Weights of a small GPT-style language model, trained from scratch on English Wikipedia.
Size: 13 layers, width 64, 2 heads of 32, MLP 256 squared ReLU, vocabulary 8192, 1.69M parameters.
Architecture: normalized queries and keys, exclusive self-attention.
Training: 124M tokens, 7587 steps.
Each number is 500 + 50 x the weight over its row's rms, rounded and kept within 0 to 999. Layers, rows and columns count from 0. Numbers have three digits each. The size before them is the row's rms in percent of the matrix's.

# layer 3 MLP up, 256x64, rms 0.401, rows 49-148, columns 0-63
097:477514498559478475518512521615517521626384507516461437534444360456526608550519492520500493513561482512533539475460432530492593609474466551527495456514457506508528480525470410433537458495499510
088:511494503505554487463496436499407521472612467490395466552438475527508484540461433433461549534482601470418454514541534474486461546485504483428567456485439489522609596493474473417456575503409507
107:552500506486455466520468507547460561504494447453431483533483456433447496501458499446495365460535499427534488438519618572476546567538575534516503591556491525435515429594548560591432482453497538
092:613480494509493470515510422571407436581491555552498515538515469496520592520488500454551423499443508620526443439534498446486482560440506471463502460493488552454569537368567518558533538538555535
100:462426503461500490581488502396489434562475518488605455446544483547577485580532435474546496460441552468535434466497498495533535581496559484489461437548460463542538392453493383419569494495468533
097:530492534587495473466486567443479532477491458470518437537412500458515505413518398516431568431488605462521529553472496542494495518376578518509441475557607395554520536527581511523528480492462472
094:509521516547460470506543527496471465460430576469497459496520553485535507524444515464499479412475545474405406405533531429633449533555476441427430615466527447520528478478413508486586537512437509
103:498493439446484501504423434524465515435494533536521476539500557550526550526536548458570533583472505625482387350491518517447529554509471521499450544515419446453633531487461514497566471502516471
104:496534508509517588525492490433427459544417569468540462482553499568427519514427503481539488516461563507587452553504462574501537603464508494514543467459554515585567613462520564439456399520429467
088:420422484599512465555476591476447572471476409499521477579465572509493570506518483456504608462439432468527487512525467491428426435553521573557488445456530565441529491545468464551586484553524501
104:444602461492491489448462530507473411572546535525504503595453465499589392509538477502529494540440393450525410482467444477507456544549466510493470452468482517459495493602495487468530467556477349
104:551522595524534487532494426462491654475525469533574480518439461510500556521559514527551493532547444524546569547620566537559503490433548454529521535458419429502537534438467490544436550566452457
097:561564536471445395520557542527486476454448445398516521509459466378494497485501477493481547502506500612545501489446521541542466430521503557563428500532427538508597470553487631441456435515488509
089:539557499420558466608443499483469527469516519553523517476420475552439529508519466508457489584439554475508543482481565631429461504485435405515518469515405419552500533437475514591559431509461535
093:428507553480484551464542507451511578450494578552463551474437550522554450479516421462482593466379478484510412512492444540560453431468512575566592501466543501574561543462448561475556523498427484
114:545482521551426460427393603422507513531499447604550561465482500491549495488394482544528493448455458529488561532525489477502518483553508519507457657516400525562528531544554493462452452485448480
103:523552481550499443479454502460502452537491471520373489480561488574547504485531433461515506491540512553500424537504516485386509495525498557522465459605392495441421519398508472540546482540630420
097:537576359537545539410527502494456490527535490488455380547514516484507488515474544484537591594443462527543554504512542509528516462467575632460492486514458544422497443486519567443516560576541489
098:495468519514392502428443474524540489533472494527435571503588488484541518549610553503452458567404479555535536521542458427504492541517511532456379526479462446501421450433578524477458586429446488
082:421495466496487510604512556581515488504463524458486513519474494445517452598532560390492528520432491480500546376454449544529480519583450492565391436527511466504513520520450509497522459482565359
095:531491534478511446512526535394512458514491407584504423508557496466585523461461463463544528632476554530591492513423447535487484450475497510388514451567496443600449507501500544423432466478554497
094:535517525461467528530489436566476532396490499565442540437500500423547480510504560543543398529547417547386489403547568470450481479488566496495454493527422494464515584417527447603528491490478550
080:454555513528392493441429560486563619540535541514398467474468522533567454631582479497504536472465573491510510441498486582544440578553470514543486496482464489480468581446555556462542510544524502
102:463537376462564399522509539526425497493489506494479438491513510482495488533523409483492458494503524546549395460532512438524421517466458523574569480421631418509491450489528523549562555508594563
112:494563542512423474504451380532482450533493454501520517460505592512591457532428508501581472469525533525419500494499573588468420554504544523521486553565486446498370379515489468494444481451443511
106:428466528501566530593504426385494505501468536565439449421533525540452561513508555482493458439523449613499426468431449465464464434502502551411552421538490461570517555483437455469511519427484527
098:457573443419513483461419523546415552513466513481608459529472534435495621538491518508556511454483490559415436480486508415474446589442568491495532500488484521513548546402526433515565443491508576
087:462473479599578512511500454444454496451454402417483450473419453426486463549512529438441533487503487478437540409462558452565468545397541518498468476557515521597428502554547431531480494435538554
108:446409603513507544437425477529443493537474508529455540500512514557611496555457510535522438454506502566465409482458544427493488395455519489464446492568523542485455519491556596437566453477514610
098:415499519498518440470402472468533507428541484524463451466524466520562542461499537468625465435466523503536477418458475508459525475516491539552373516552524451516525566565635388560467487509458505
099:548467622555487397479496538545492485456461469504491459628466447587543574503545482583500473545482497454474525599477531437450478501495482499524462460431492486420440468479450480563555404538582487
106:528593495504488508533542575433449545501435471572508557537383544502498448568557457557564449520485458520483555554573493569551451524538533578481388582441503488576570503553498491511551565497480547
103:463533534475574516632437590538505419501487595557558556531450560645557532549524455463453425578553505539532539511488550552540471491487494464519591496479482467540523457505430533503517488452487466
101:463494588579516518621539428490430495537432443424495562501431478408475511555579510506574534490507483489493526524429566521539436595487524513459449445548408530447556470527460519477567532427517475
082:455407503547439414528503480467427434571473525519516360477493484516461497522559555467525457464460455506583536482604425478509408543525545493505524503454554483449463554578485480477473461393548569
101:459424505603424483492505515456488509514398562458497523499494476541510505527495570510537496538423441403491422603535509399493493499536530568466497531492494470557576479525523428564583547383439544
095:456485487486547485623474504495451417523479486490452387563495499516484448548533545515577471576479533553604561577536429534428501521538489519463446513527523530587516546576526517530593503393451543
101:448514526540431498488409497450553555572488470555437493545459453552590540474478526477431445521535437450459541471469588363534563511480490529478483477572496476411505489522436587519535483616460475
091:470473562473404450509484513478490503409489509525426482476557579597528567469474507536568503456543581499526522456370534482449498519581506499554586521456473500542535445543484542401428480440593462
095:490476485517486596530462436505446582537464423547501511555524440470609499553530540575540440437481491479560450568430550493497561493517547550463465496582378504448500470429554497434498418530584496
094:502522428588493508424445562467457507511540469515386558621521521486485535475487473507476472436535446444451484453476555497529577465404585445555468540475463528589555537466506510624486515550457459
094:461519479512548500446499546423517546479451520470507480519465472472563497485427507463550532544541538558578527432497414494475580499382497509371518522550448553497534493340490551525462471407430497
087:463462455594468535561553486398400462485499540523515572491462415563531559476549480540529507469485583501479437569631502449567505489484496514525469546455441399522471452566450541562464525471437486
097:400467485455510483515478511378495502475475482554504428598454457560527435489528469517489457501613480496536352492582439542488591496440492510462525458515568411455457490410461491521514504480496450
086:528483569490492526430387617515512557468501534486435459509515457502540512564476546567566515421501505542560542467550548515608559509473473375474439495557478570467426531420501519520501501562566450
099:533568564563472461453460479474463487459514456574437497459460497473523519475523492480420422490508559476463488437413574533513574506458555479416517585479485502603577580463579494497492565431497625
109:471496505472580460463503556462468497506403529549500408549441432536535441432462481438424508488540530551597427549485526442600459457432409507503540522544575473453480500511520454460580582453438496
090:384512463501520486494549553541497450440446511412450454459595439479466508498411575424529585576511549470545432459468511521540514503575479505472499517576556470545605539571436520496438507453484563
098:467542477499590540532436559518453431525462472366517515484492517486492496565488568385534573493453517554477475482489482451566440579525449594552450457556618505530528460527451439498510470510568437
089:493525403431622507557569526559456477434441511478503467474534522488512550449437506431528585338500425498470590556493452454472455541489531443463502509447460418491495443536529508451510506468450491
082:452459452537467468582431452447487507482418479475541435469490536528543408532459499493574457575539472553585514442464482569559422496536424388505467527504528561531490538498593538501468553499600576
095:469545568470443398497544513481516483501556573529488522600452432525555380554473455606455491552543500469599468416534480435569482459547532446425524427539519450499489521439528499481458489458447532
120:499411562506500460496407481514525540496483494486550499439391478463502480452477451449428436427508413472475556534527463523557486554493608543459486511550371457443501494523505493564411438594512434
098:481518410560502507507522430486497520520369574494455485432426473527561424454461536563429532618417544567493563543586483519413492519528497458510504505500427512451520563573493464448530470536439498
085:571463514480446554591546445481460461481454460571332546436568534485490503598527522462491533513498535475562464548404476481577504570494493533549574577491499486553472450462477492478594493530456469
097:543515444494588558501483418471460556507434544518528464504503464585534506548569535466450478506462375549555410517427522470554485510470494429479564515438525512440481493484466617552449482476396413
091:554580503524547447537500501495471517554510466539547587456425505515564581507425523512441491453551496490525475608608539446490374493581491534531422422426508447446477503524517508433447539515432458
095:492478543391490505523451419532551497495480426437452484533571475467508483516542416511461447492470474599524498533365566445502509557406555516438548458611474476509452515466485420471476436479431463
103:365429530498493477531502573482488573461454547546491485474402467560594517486574551535528568497538462545397488458519500380548459429524521540407435528450500521545487441489496514508487553453521563
111:492543512527548476548447521469431471501495400452532506576458456435521451451498495556558465539475470519485515456420498536517480526444545540420512530386421477497577589615550390493513418444498469
102:405625486480515436469497571478446436470499519513421534435489492429522497500435547543502519476538465497424423538387503516485589444492543509435568480484481558551427533422496604534534429514503506
094:435521471530440474367410546480522475567484488443491432576528490455502442552493546534509480509469464446524474581507580543423508567468488425491551570429402463446559555497472497423483411527474508
097:501505401467481551519464416455430513443550518644437431481505573531552520517463484474491485481575531524542520528576522538511473500525484566585499473437438553432560553483508440379486521576560510
095:491552498543421418526486558471520399535548449440522514538514483512468537484473583496528380429545501544444421462388495491447490523477566500506419516449505432555513506461542627569540436477497487
093:552492502555463508522443411412545514480526491559500480530534592458572556490325562510515450480408514512531426536468484428510531505407470481497487566486464445498512477424519582512435456446532470
103:490592552429484498463539520450399570480562512486506447533447539551524461459493486420468548441533547468458397494563541482434526537404586522573533486519462547525525552418444451534563415444462491
099:450514384503447523401592473584442489431443467612475514533487533471578505527530479435517506513445549503528469397416411539491516559488580559506469489472561501464560446521577513476524524546506512
095:422414470463399447443508496533513481573530553437473534539546376454474458530523532457513498458511483483533479506492509477530462555419530576494468550465406416488500478462559503376475497454624500
110:418449405534536485571525526464436480499498528527566533463546504485509499522455563461508610513440560521488394578502489444551453487464412529476537446490547445649516535508533596479539559482463463
097:375614559500485468451395528428465513416483453521504478473508402484457543461578488510421497525487453446561436439476485465471529489410472514504511551558513447568513515478438524487461516477385539
099:526423543494499496525490405459477486418527536544475486498448477510493587508472502480527444342589508479495534491504517466491451561492589549465564594556466519536399521416482436434456435465480430
120:467449401504567502551531497480494563537519532497450434594450494550532477451430494356434451558442550476582548517394497454494465507480500441421529537426527478495509459531461596516552447543512518
102:559470511413468469517553469383448457563494514554538505437488470546523528462493439465415472522422420524522500483472403426485405476580542494489481551558407416498482513438515467456461454409484544
103:543482553522498503555465403425452496488570455444458498459460498519534508442578476602534382497443475499611460534453487446513421563533538445470498442449445536402526465544549489476546492491597470
083:444479495531505405603514489480480523478513405478474436500496526525443444576544455338466549486493564490505444489446456411498404502542519556570436445585555519527521517512424521527533490516517438
074:397516431490422553609524493484492507536525519460469534541514528516453439519468544488521408513459551459560471492495537602574522565594450490422590458474485503557445513453511447450539575400555498
096:477491472440556538579443529453397544461546493538513516533460545469427478506598434465420475490549457489538532515494549495524423618512491542516551509382516527559569544521502405517532511456412574
094:458535462564469480510583411528480503512522376431419457503487538525467506543397442422355479465488474510535553508515409464505532564579551513428520561538470450467550523484541466474495489474431515
107:431613508572492464457519468542413499516520434435438417596561438552446478513471455565531469563485501501544449460498571470488407536507506582549463514464531534451441472473516459444514488601553568
094:527567483511418468492472454525416453545415513442476452551478566449474488526587467590521425543481467556544491474516532534505518612422536551449593599508502542503465476545544526500400581485445480
099:551559558561475549531470402470548463527479473552439423536585557547582524589505500470578495523465567478519486448524530598556529514471560523488553509447516454620506606481493465524509411496461537
094:602614511506358513482423547512522460486488471495519453531499507521523491587428545574414453462427487520434521421527513533498543474407515460543471397508513431480438506477466472476464526463415516
106:468409488433492496434508455507455549538484475556484476401436485574547470423506434475497518482427539492534491474542509550443672533582522577437429599508477444445521504492489473518537487440486461
102:450436401617513509523510510444508444432498543627415484567527518478527499540492516574493526386543550511495524589552440542500442471513498499542497544458418490491612470467498501465526559489433548
085:403552498441511428581546525476461584488532558496479526462545496510557536454580337513520396506503453518450561561512530537516539497432434475528599468450457446443477518480478530493545434458478493
113:466528473484561466507413555481466537470467565422430505401475494540499507461529496528480523505489563597438427373538451366441523509433541485540555416464524503460457558462558487537446507528498441
100:495434540612410547521465503435444507545464590451492437520490445449500551574504524572495526425533590559519465518459385554538460494462513435525511509509427535424475446522498434466389504506528475
129:481417539548524401583469434470543531495478521483523513485407421425456478433454458505525485412525503518434512545506473480455453529554580553414506508510391498445519474482550479516408502448384445
094:421528487553507519420537631567503432486532556412470511490487539478594517541500503443502518508463482474550484444457541523523599535490496561486434550383486470564555513551466590457571465430493437
091:519555546511473433553429576440538616541490472523477447553518444501496494547488582496498522457487543502559406558484535537543529418535454566454451510564523495411390518455472481414515480514440397
078:440514536486529565564400583487538552517473538473431501452446472519515487535478513531536411546499454497564497459431506637493536555603408421462595462546491557556486586502526477495488458447502485
095:420522573580486482518498546539532437499481437529501447458613490499604497522465468484440547581442522424544533488468498622544582464507466557484460360546463498590526512482464517442515486511503490
109:471472512492441489391460515468478530473524528549494486485467461532477479481499542478467492553438514410529529528468396471364483489515533595601550419451486482476501418501539498442409463527572375
086:469403555564392482551490443434489459524433490480443510503567523478496396555435500402564437470474517523462525481417487534569505526556470508525525501577556491498523476510445594469497549552555614
095:548495450504458532455486464423461497601545474559541466497530474509561545470448517555544512370456395503601465441461523511472517446484528447379499367492501484550496486493415529428488538515515516
115:494560466541484433490481552521533579420469618588514537417514503507594552470572450409493506522490477560497485517460508527466518469438488542419538480543452444427599576465519607461477512460482452
106:473454430460439507448421507435527554448372540508427497473446503492562432575472553521419473481468528478451527395553427378472496489434484460516457478476410474448522483460512490482556509539474426
088:502516538449521386437392535472512489535456479535416516549560542512515507502480572541432517578435572534538395541471484551498486451452529416535506482572495522600588404506499487518516581452527486
109:518517439520435491530457457539449463535475470432536531472420519534606407457540546497467487389468617475577472509501456509530485511501503480459409585483436462509448452576512512472448405423515431
106:464502451559436481580510507519436515492597509541421536414534550424490504579492507442513416503443570461528483543562544461408482520530530510545540355464587465458530551564463529511526551494529555